python train.py --n_kv_head=2 --activation="swiglu" --positions="rope" --rope_base=10000.0 --parallel_block=false --init="normal" --init_std_up=0.0294 --optimizer="adam_atan2" --beta2=0.98 --warmup_steps=390 --decay_shape="linear" --seq_len=512 --train_tokens=250900000 --steps=7657
Each number is 128 + 32 x the weight over the matrix's rms, rounded and kept within 0 to 255. Layers, rows and columns count from 0. Numbers have three digits each.

# layer 4 MLP up, 512x256, rms 0.0495, rows 483-490, columns 128-255
075103095131064126113113154144123165148064068092093142140138161113151121149094114116061090161128106127184150176123128069111143133091090129121046131128138104160109133149136150131127077117143169091087102160158123110127173106112106147135127112164117115118131131156147148159174102070059134098119134094126162156141127079161115116125114160222120146142150166142181156118115141109180183109170
184106077084132101111095120159133187155072141051137125142183159122077154121124103154097134190166129102085111172123111102132086154132057100104137124197130129163117135148102105094164121107045162133117169150102099144206113133186072128083138121186095155093129146123179137085109136178133153200142097190127123185112147141089119104099118089085142151143153114125117162122130147172136123172107
144088155083162164112194141082139125137180135172115114121172102175137141171132171157148122190095055138103144137132155137133076097110177111159134154119114063132090131116120157137116124161096174142167108148080165121139125206118101108136128096099126112138086111151060120120110144125127088129157132106063190082162101123147136129138125101093121125108090133107143143096164071161169134167137
126156112143142121157120143150157114135162158143128182180151188138146101105130130120129103159169157104186156141113149089171182150160129128179045170156112131073127144153146117160128168176059116143127061096084122087124225150117161125098119136078109068095166110139128113093161167188144116166134086095157093142124113175080139157134106149103126144121167105126097100124091136095157142103137
130135140135138101099134150164125171143085120112141083121208123130127168144141109186173069186131157045151142082108156107156169203150130117104036139095117145164180122114079105107203141128107128104089114091147169048132129099088139116132173099122133132171076097148104100112085168116137176065172077198095129119150110089115148212115133092103168142100102101166147125126112185168145081159105
144119135122134160163121161172086138128147116101108100144130112168091098102092134193116093155129194163132142103144099108123121172128084135143127136124177094125114070119119125134115137162134159093122145110125134112162161152104119159078106130144120136116162139148133162099190170112104090155108112079107157125166162086074160117112102146120132090190110165138134169087146145085134094139107
144118139115117099126093117142128125145158078119218115139184121178086132132121126195114089093113131161092122188123152058117132156165196186143142131144150096141137133127164163091085142082103174108129116163092131084167154155154103125153147123112069126152131102164161167163092096130102113205158151119103124125071094130101085196110120119116129166085076130082157107119122146126113152099146
155145137074107159135118145124098110156135127112146132155142092148133162097057110142088134102104148154180126118108107125190155115188049099138138077184140175169182095099120180155159143138153117124162111124140116188094110144139078091090149164146122069155129201132127119131103103135199155105146120095122163146110173117127158105136147143185160148150120212133143199124122140080115089129175
# layer 4 MLP down (transposed), 512x256, rms 0.047, rows 483-489, columns 128-255
100118083132127149149165117123133149114158172130044092084140116175123192115140156174147140139140079156124101188137196094164115086147149152131133115127166146139123189131165061157148085125094101201063145125135096155162092162182115167138097173130134132137089116137177122098159157095101152115133138127129111148107101131139163135114177182161093162101071076133082108101093138169165058099123
141142178144091104153054179096108151133102074127104102113170217179079091159115148120071123162081046185130147190110122152123151121045128150107148146138125164211107148108081182125170107171107144130090086152118153180120140048144179130112172226141107147124116125135156156134176113099170129131126115148167072102114109070108107087154019130140183137073162092145147139172110137131120126097119
116060089123132107108124179046124125150075127131107111113154145152109184167088147150088137163104070187141135137151185082103119130104137183050148101108045163162150121143090137186080098171167117153111121164081112057097087110123087131130139181118116047109141239108167118058109174134138110123115186159095106074106093137119090154108100172158095079165145071122188133090115104113129115092094
147154177135117164118140094152181099103123041132177146118093101139116140190116109093160061144121140106136157128095117171138162152139129122202120211178140120101140155061111125162134125091148116122168210076117202145134140137130124147128094122159137136147168129120119096158187167112094147111094136162110136115122072113195127185088158101159131181119103139161094133118116137116122114124140
147104163128141134148131128111147141115084137127105146111146131096113107111175108167146122133106128147135173151135091120165155131146130115168120169155147115107101142150106108148105129124085103100113146145173129128158214170123143146138109163146111118131111161158116085155135173141091110133143121165070120103095097124143148159122255118107142140137174150137121109163109136108110094131149
205118092146116105109145085122089086109095091139151142129120128111105143122157158088075164144160184115163162160117151119158120156117137181146134154112101141143091150153111163115188171154179115109129162133119128144143106080184079103152118104151152081137163181042103133091111090143149166092114128111129173132124134129139126141094060097101111077151137105085151099124150157104144090109123
053172122118117132169189097145130094150066154170140130103129152130183093071109139151124114102155118103175139119151109120118129146115125131091154173108117129100095159170107057130062109093102183139135104155113124085136123106130144160077103161087111146099093108159163114099111071143089106163129155081134145211120103164105174134179058167076146105169059118139134121128113106148051204074090
# layer 4 MLP gate, 512x256, rms 0.052, rows 484-490, columns 128-255
148138125197144120138138120087195156093143164120101099096122113168119193186125190122111137168111110110154149130131115132104093067103104121093163136091161118159126118145135107174101135143095114137139098144088086208091145105204138156070103153065154184154113114126137162067224121155143092115153068104181159096137113079126148134078144126110088197101155100176146157130125119122158109107118
147058127140128147132084151157071137061120102208106185129138121107101193159089092114121057177145127172149096168157122149097074121102141118146105100117076047168153095166105133112171113160130149105095136125161114101132082085098091129088143105147100083132120102183116155122109112121105164145140130201087118134142076122143148115105162134117173091070135109134147230179117034174139121130115
200204080148179147153117087106111113077153125166119098129101120103100107146105150046141121098146136155095137152122133077073130095114083137116154138119128174129147111153165160121127120091129201134148085090152105108088148111161036137122070151105110189124112109140151108100114143172145066091178101075153152090136115150094146100142142137159153114116141088159159130096116109158107132080164
157122116105200227156104204111137084153140100086127131124136126120151147164207185113113138120139086133159110115121180136072090083125095089144141078146092168132117100116143153147116138184178094139098120151122133180156110166085083149091101090151082135131090155112142172121147154148135076171107115101156154137127159125159173059074130134097092082136144119118112194104187171118080076179090
125117106147141111101158048155069105093153133081182139125065199100134151131093095110113141147109149127154097134072097093216159116084154128106172152124150141078117121119149151053126147143129149121116099085136160124109127151114100094125139150136155198125121186125109160124142109111131153100136132155091122140162141120186194157096132101153098134087152132130104128179142131152107122141181
162032128130139185131108151108196139123144087134078146141089122153089115212126130121128129144072138135095120119092137105115102120168149122155159092170129118179139193092108178154130138140162061107093113118121172151106151104106114133140151116140111122169129165070144112150146142113110150076177127167111109073161133105158138126103142087154108085104131159117147154108089172085165078160178
118129113121120160096126148143101117174125111097144084154105157109085094080099106145084181112053209190124160146176109087115132104162113119138132103146143111133106161099151177128154143128133182152090159125156095112158118221110105146100157118123106162177123166112117153138129111201164178176055143126061112128124136113171136129165159104107118078142151161140105141118133178098148085133105